{"qk_norm": false, "tie_embeddings": true, "batch_tokens": [8192, 16384, 24576]}
Each number is 500 + 50 x the weight over its row's rms, rounded and kept within 0 to 999. Layers, rows and columns count from 0. Numbers have three digits each. The size before them is the row's rms in percent of the matrix's.

# layer 5 MLP up, 640x160, rms 0.268, rows 393-433, columns 0-79
109:616430460571595504494490541457449500450471559594555431582487529544477512544414544513541523501486541543483511528570497605425474517465515441585487503483617574496497569427469513487541566442474480463572604555460480525543485544544436511447520496
094:492600508555493443565511552518440584469431540549482517509538476555460401499520542522497488533479593471506571510514430461554514552525473517434534611550513430490469521513521513519449472483569566524526463479490477434586452473631576514613516458
096:505541494521433572479555513512494440474484516523591491546496500511550627491478477491469532512497501476459388479462476539516497379480519493509467463457472516528528506463580564495459533516542614504534476419544565475418554493532500439503436486
095:518378436487446462478458476517426500454530416537548443472447580408541533488498511538604523504447570443585502468482544519478458582520486503409570466528503528520526404418502535528531495514501467491451526488508468505497453457592528590456484489
098:503491432407424503440565510440522555512537621522523564436531441489487490436468450509576522516534508509485586527410503566521488433506469583508520571596448505379576450527591442502496537545537398439492536580422558449502504478480438459477525542
094:531464398502493538503542548499483483498435543505540505535555467539521473507404554385466466490525514515496455443480528448546516480541474549483403472484455510476479564507600440445497479442467522540500422561626500455508421500639467504557416495
097:492515486495599560528591452562475538498507603546497588456496575489431526447484414508550553483462485526552529539430458537442518463483517486398485479493433434386448463448491450456499479532474424660587490482566437550451438426439466495547452517
100:438462483449517465503531521463521498434434486545552592477473483491528418439519408563503482516485573557515550522523460487542490542466449483473473514512588466528572447409550401518535429491517527469473607489513423460502524480508509443549456442
101:526432468495571476550539562512461533530541568523514552455480560495490454587420575626431562528460476529487538484489458581397566544449504524491377486551493445532536506482462545551472533494546574517457547555465447384533517504528582513483486556
104:451577511549526474441498478530505446500544580542485515498529527472485424497452531582455596505547435519490500492425526420537436492574535491527472509463495525558535534442508474457519401483509575490461516465537468492561557493525455501519503474
103:497502573393574375388428512533496496498486459462488497561506462604545526440450576476513430434478526521603564513476479474513448539498469441626364511455579456553532487392514495542544468568535543595515462486471505490560548480485502483527520508
103:512439496503521460481522495557444508594456504506495521537435578501531451542538546544504463563456568547490431608418377512555568477441489469442469421557400554534547455601477537467438511467452505470491513448591491429556445546534469572550494498
098:446553402528596493506512559532534622474510494422504446437504519487579507588421484522456520422450409494494430483495499517507404627541463493577491478457552476475562463514518485547556517565442558514491520487483416468508477537498545434524488518
105:566453453583498373415485464391474488563460439495481479473474487396462524501448453576441502477521500489528471450481558532521628435536555486518533475478574582523433585441478529516592536417543599468470516624480568410498484504592544538525431630
096:566591492531478470523551491545534476524508522524446478427436515534567430476471520506581505554512565556526495535484432464535538487555424425346434475539511523448423474482440503415513569578484546554618514576517522501532489506465379468499542509
108:449490541531574448484522592517520550449518521429529518481468446485553515481498451414423626452538443489496505481508447521571510508559491382511487505507450526555452441496565573488491486446556540534528438571497496470517549548597492544538579667
099:466491477378422485425415490494419497516489489487575553454482501442456455524530415547441543481538499506527531489525549514451516539512412509578595475448514452451489427553530441547451443415500593555519516551540511463447553572505455608521461493
106:478542515539545454477489451522487448424501414417550465518490544518542524536521470583463582491587578463497553518537466460497374486505502399571567427515514560547462430546526515513475526541468523449532582488468491505441378600547486530567449539
107:481490540462462530451480500496547467551459432467503429456425411480561595492493520383458532492459477457433506639476528466589570536489497497503509558551517465449565544526529493410585656449527586497569490523543466477362499507534531508559581433
097:465549475459572502551496502558496568517512508485481486472487480524573484425506515534430443427497473526458491496484451465522488421481456528507464484571497527464607612552476466550525540541510523551443548477389401507500514478390466534516508506
100:555519450453582477438539443590521600432505496472495475436533448442534546546457534517593484493457456488461471479499407527465535527480470500493431479311587509481552490558546425529559528459485508527510569490489499473611508452438490577483523558
101:519508452514458520619550505488488498552556469379477482502515421525467450419511550570420516479506607439501453495546496567493459535526440507561475510553507519429505494536525490470571513495560491584402441495565397500503497583560548518528567561
103:502524520497520471458557410480457500487465558474511465379480483544476572482521424590453590432422556500475490578469527549489583456521416464619550560525499534503509473512534512515501411466491560659561595474526449441480566481456554371481531484
099:473579517518506503513444552526462532429592532499527492448527489564533502477544452536452478528525556561475502503578425483440541538518482541478451565440534459518567491494463448509611429510583433408525514466444609520491423521517559472439398523
100:410552547426519486571501543578485515543562488491568509507389545462494496476600445440422508514552447503571588472481471536455536479550481441577462424561537462430395524433507482549472371457482488536496554525434468524596445464527514575497529507
109:516495476504499490401419533529533509502434499447556512602527516511471528498520583539451543545486438507518546568456459486435543511530474504570565461562533503437467551472523456512491425547463379459493581453396522506534487442555624473545535456
098:541529566469485520545463497547474541536486459393479385561444567468510513527379440490518510445536450477449556541517452488455454490537544513473542417497404487415495446528598563491457455559571525459556519455446539500538503553542505522523553498
106:471488471505448397455558369485497485482449544520544481561524507501542487450420444475520482499467475523499510518560452447476474458546515511596503596391445567469523570483547473444557473491453503506450421524456509514550535518552456502431507472
095:550436543474555420533484505499594540528552464475454584519541544496448634476505394442508497541489535574531574447400486478414459515479533461471491556511489486475521583542497454495475512406516534500443402462475502582466489461521455488534536406
113:499517439511514463495481470565504555513381559442556574647380480588531479513503609519479419452450464453498481426514473570480515632482563542419413434506555499471465481563463480522431449443509459539519499390464511506482466450466493437468488508
100:483522506510510483520587504501484564511476491469597515541398442496434519431545512474451545572525432443500560361507547465489500516510557548557571496490498569549454497489560418481522583521544489515486405362470539521440480413559608432563465564
096:504505492484521574492511501579536516532575487492584525513418484578389496538578495536520525462515486489434546503524443665488519576430470538478501406482407436544470481526577400491573537515549565458543509480490553452476453476503551509517539467
093:505578538538519468493488534479460591455456532474481485434583621487476505503462547560406428489540403543572511436468464515475482525390484517519565491492478524493474447452543491502575583492492531579524477479578479510493435590505410574541520464
102:477504485477447528512476468493491478517475531516525515383484518505489497489472429490529428471446532517474562562488459570497624521430440529497464482536566539417419540474513465488545431559520572496481454521551484566566546485484499507577524408
098:345403462474457519503516468498468564512480512536499560516477502449577434526437449517464525494559507566572590474399519502472523424467459513486467612475501484509576600446413504603495569526516531511521533519471467495524522580541415541499438420
106:515481454516584451461595451526497522495470605571572500521426494535458423516443512473468472506500630499550479515434496538530453541448565555526586458491437413424451558526417545529461580507494489600473532512480479416469523449448464494580504597
111:474476487534496434491525494470507524412468546501503520555531468496476478533491405617457632496558536464490535370543472490420446466513509462511466536494477484580387428471516535497502511580509535517507597482521472526510520490537522551487430469
096:544518461490518500433551508457461496508472565552541644480519488479600551518433491531488452421529571511617504547491504557551478531502525449586486481507586570558551487538468454481542556576476447509617473398504505492488439451480473497472497401
099:500408422525526500505565556512445497468559433503368419584496519435503558569499426461513461533513507541502564508552516413619435483457440457582433460488524639525496534457514464542441540427546472486477528473506559471483540467549497462441456538
103:445534456474541448492403498545450426556359530512520458562557458450471515597478591591467460520496476488498531513434427545492433481531499419524493582462529509467519478501427481521507496529512604378602522540498588500466514481605545479511459572
095:474520494549483626544574421510434358461498468494485511513489465511422491520472510504550546551571417595520438552567433453496525535435503462519444486517521549468430400492547626507421444438603533544514448478434471516433548496523437499540511516
# layer 5 MLP down (transposed), 640x160, rms 0.17, rows 393-432, columns 0-79
099:527525460540498530455510481595462507505448547529470523584457518467481468439544530487494429505459548572501562470550448518523487547408488511516518441479540579526530473490507465481500447563560489508388503482552503482484476469372494543518430414
096:533514576495413521578533535532407538559506520563434531578400466513438419465445497523529477497508443424476458510520545514582439449453501539457431514555398455511501486444557617460455363542488539467553405427465448485474502512521513429559442450
094:566474518423529498560457588508410462503404571472531465469466486509509533492454508577500558594408521504482528519526478508466420519437453475534636635487455498487477384565548516522492539563498447520467512469410500408540543549506408554496527485
096:575480532437360545525504459453551498526560468514502437504487445497561613555530525425511462473479547462499570453464527504489455582535430505512479523454535451515458495417501576585521421514545552508480474488461494583480531441415499575478530511
102:532443535610464474430538499494451475519445464603532541517582491504473407467474458540544349408489566486498434362461525510525514519469469506525542489407523547497492518493556430454445486461469410505537453597527517540481544495529491497585582562
099:568572484510494477408443492502415401453493513489522574570504504428468529480454492523464523541492477485595466580450508467432466443373432475545481555442495410421534389517436510454464467534440484438527488472552527543575543495438449475549446516
101:517517446490540584505455468483501426517501516516516503538441533532461444489540418495518545474516545446498454487513568456496490592496431486535527478505561550495462547507395421508555517563454533630500471603489553498479511504431484575411524541
098:553462530562523538486585549547456477479414419526534493493388474460501486577517497537574590460545501478505512490467529495534531445492452480469502511489460496468555471572523504583526522526458469539431414450554540497443485541496446483484523540
101:424535565546557405532481514510504488421476497557480416388447479533536471454506499518562516465446486566420483524490539528450583521482436480526603483378601536467498448507471526483437433541458417479548549542487521531533535503510527518515543480
095:530583547451396479512531481495509491516493500565516442550482453534512399395551446498554479528451457457444494536527519485530517492448471535492498476464529540463600589551513523558507460584540562502508494435427568443559467523524537565422601495
106:476434593541622581557511406517509482442495549418555428561484494435541436514509527565512458460388613507451488485475493555468480571575505460512405543423557550506445526504381495592471451444489540549503529510490503440525487452505573458544523483
108:481471522437555538540553583525527574571562485465494568497445555565518565525541510526461501508469495511492522449524521508539432530443406446535484540545465543503379518342548527538539511607497538531576527532500434511546502551478472534474505519
101:541480426475497445490526484510505537517391417512492499460462507558545547549474498482428586568630467459538512545531524502480538516506453478494483515469475527559615505577412540558513483522486487546534587427568578406454517506529484508498446477
103:467458432598567452440525558591469460528540484449562462500541473555387392448454453540412469449551512479454555438575473534511533533361487479523495492474515485576494484503444568496459450422522530489495572499543504519507438508539470452557441531
098:584523498545527510389534466436463519467521574563484489407534565573502473448414536444514506492543465451489523477578529446471514475470511462567440567562485507511493462457431480556442598449502503498440489475385463504456543553509528443552558555
101:469543433471468387573466526466566576575507445471571518567429459447513451446477540495545542476588495514517512493502470561612476567574479564534510504394501546444448516472456495499479541395499405521468568460533509414483441496542572495455573545
096:478482551533488503538443595495486467582459517470461590561432521549501410440381538582453488473489530459573461477546470578498473415496430436506576492447512596498522482445422515555447442512514470570597500506475451469475483460512467454558522489
103:444557518409459510572437563518566443550521509565459461471530526515467549499497473520525463612569543493537563555443407401506496406505397527470520558435476498518449519527496574599468463556470488409433483527544442482447409441580520505474522564
111:545505524519560505443416482491467525510444521546488515516506575454510465495455586487576581474470574647491447474471599389472498544424555567536472466445515507551525496475504472513468553469608414549441545549553497507435457532480519538538531532
086:541528471444445448538491516486457550448553515513441469465539588523465610570460480533499457459440466499455463518507483471403530421422419479468466497487458488578454561517510475529438479471515497468505461524514509476564503505429542501456554593
100:498446537496496595466447519573589539517500548577503592433580597505449467472507519512434548468571564562498506524524404484458499508560486462563470526593580444551533540489434399513519510552459582524518506443445444440472469512468440589544505515
113:445639479530495419535520432495468540476489483473513386495373423445497542458527551494504462495488574488472465491406552487485491522383522507480396491459468543465531533532569543507385471470489489482531507481477513490520574529493577467546493459
105:422531492595573562448519498556556513581532555442411448529556542475462483552542565488589471447537455493547489540455454535469444436548552500527551555454518478440423432542471476401431480484573462554487543480539617531483458538514620421494471510
103:348475483519537520439457555474525507409441401423528547537538404537414389550481455487509458503508511494545514462538411536582514513373489500487531593406553529436587542511490567538523491573431464442544529530472518433454436508448529432460429448
096:421569485524536502537528435476516479477472556539506539513461455449543414439497472444491524516541416493533391523556525438516470531427487515489567512502509484493572439550449531486490576522504533474549525398454565497525528475481498485588461450
107:528588467486475436487453533514512569472462470424487555520437536565563507494452442500510506490534439506488410514568550479643523452424544529422488452485453495447474551460524519524369567417619440450539494472530489478519399497537621457440510496
106:504511431584592536544436551583480546553460425519556520443538475566417528467483563501477535516451440487431557477467519514532599491542562501446520474349534478498576544473442500490508426510463485438401577522555458445441489544408496433531508536
091:531508497431467471559465572514568520537495511521462414562490519484580499563580482480492407625529488462468481441510483446526503569478475517444564470403506548499510425574532539512493475417488484398498420464448529480503487514475600470526533523
094:460460535513441506592463459466415605473462463468451594519544510506493442499558522463449488513519575490488471573505377489510441492471520490562496437441491496441440557484509467431545485552475503639547578468516447409550475484472494531488373438
127:449438543457506550484480453462432508549444485491601534583551403466467389538406577492483496461419512544394469512473613546536544458496494437485456488537484426498496426557563379525490525503570511521592604493395559554454498428465491450446499528
101:521446468512472416491548475473428459516537516538514508466517601538479479463460519441495563506557461488514632475517548538410473461506527604484542464482534481535580506429494574461574435473558536494536445523623551524557523493527517634648517436
104:410517494495433503549446535486568428433420430536500488539432506494502473513542483499622474446577506481525460454510535566475510471564450377510458524422582509549527400465506523571425503498485456461492557478565511539481540460499427501495465445
099:452472560543406515517393461498581501599522517450406520433441429539501584542533503534483386485524530497472523540545539501570469523509510524530427493560570542502509441533502538547564450464544501467512424514459542542457421564514481505454546492
105:500558495486525455507505488564489546588545415535510628610500416560557526573493497399482437455466535514543429375528534563525496492583481508509639435479415432589523516464527443452476562458498519413524525462487551475420541393488540474556514408
097:457562540429415463578498458492533463456456492484522490466498445431471413568451487520554523503495471531569460487464499527412407408427457581516512559499531537522518575446485532471453362471462478429470507458558432512495465508580574471521455498
115:548491492387482531543583463462503474472413447557533538497514448496445552481406554559525472432577545588473489421489400466492450470460521511538526521410459512509479560465501470488536539476529433558547532447482534506517474450477553463493553515
113:451497421512459460521535532422479432506453513430568396611441492493493544510381524487561479525536539522525619571479513432569411536525569539457448481461499495472481494501540557603496542462526496418354509566529500578613550392424468414487486454
103:474594514465493524442440491411495454408418548486518581534386463597487585509500556593490492551505474491462513492477473510523535541488464436472537558500559435508442514526541421660497484516473428571508550506455453453540463437521475531538515485
105:482456463499551622446474655413510498528411497461504508530470482517666580501487508541579546595522478547551486459476487546546572520480443560469592531433579494427495553510485496564511519492408436532545465396528472498462502490521475500374467495
102:444483500437515498502517526539614479441494572519557484577468453556430495461489523473441375526428557401439559549476474387501485469524509555580497632548399519555452505540501477449489479489439512483452590509498483416498516469538393467501558438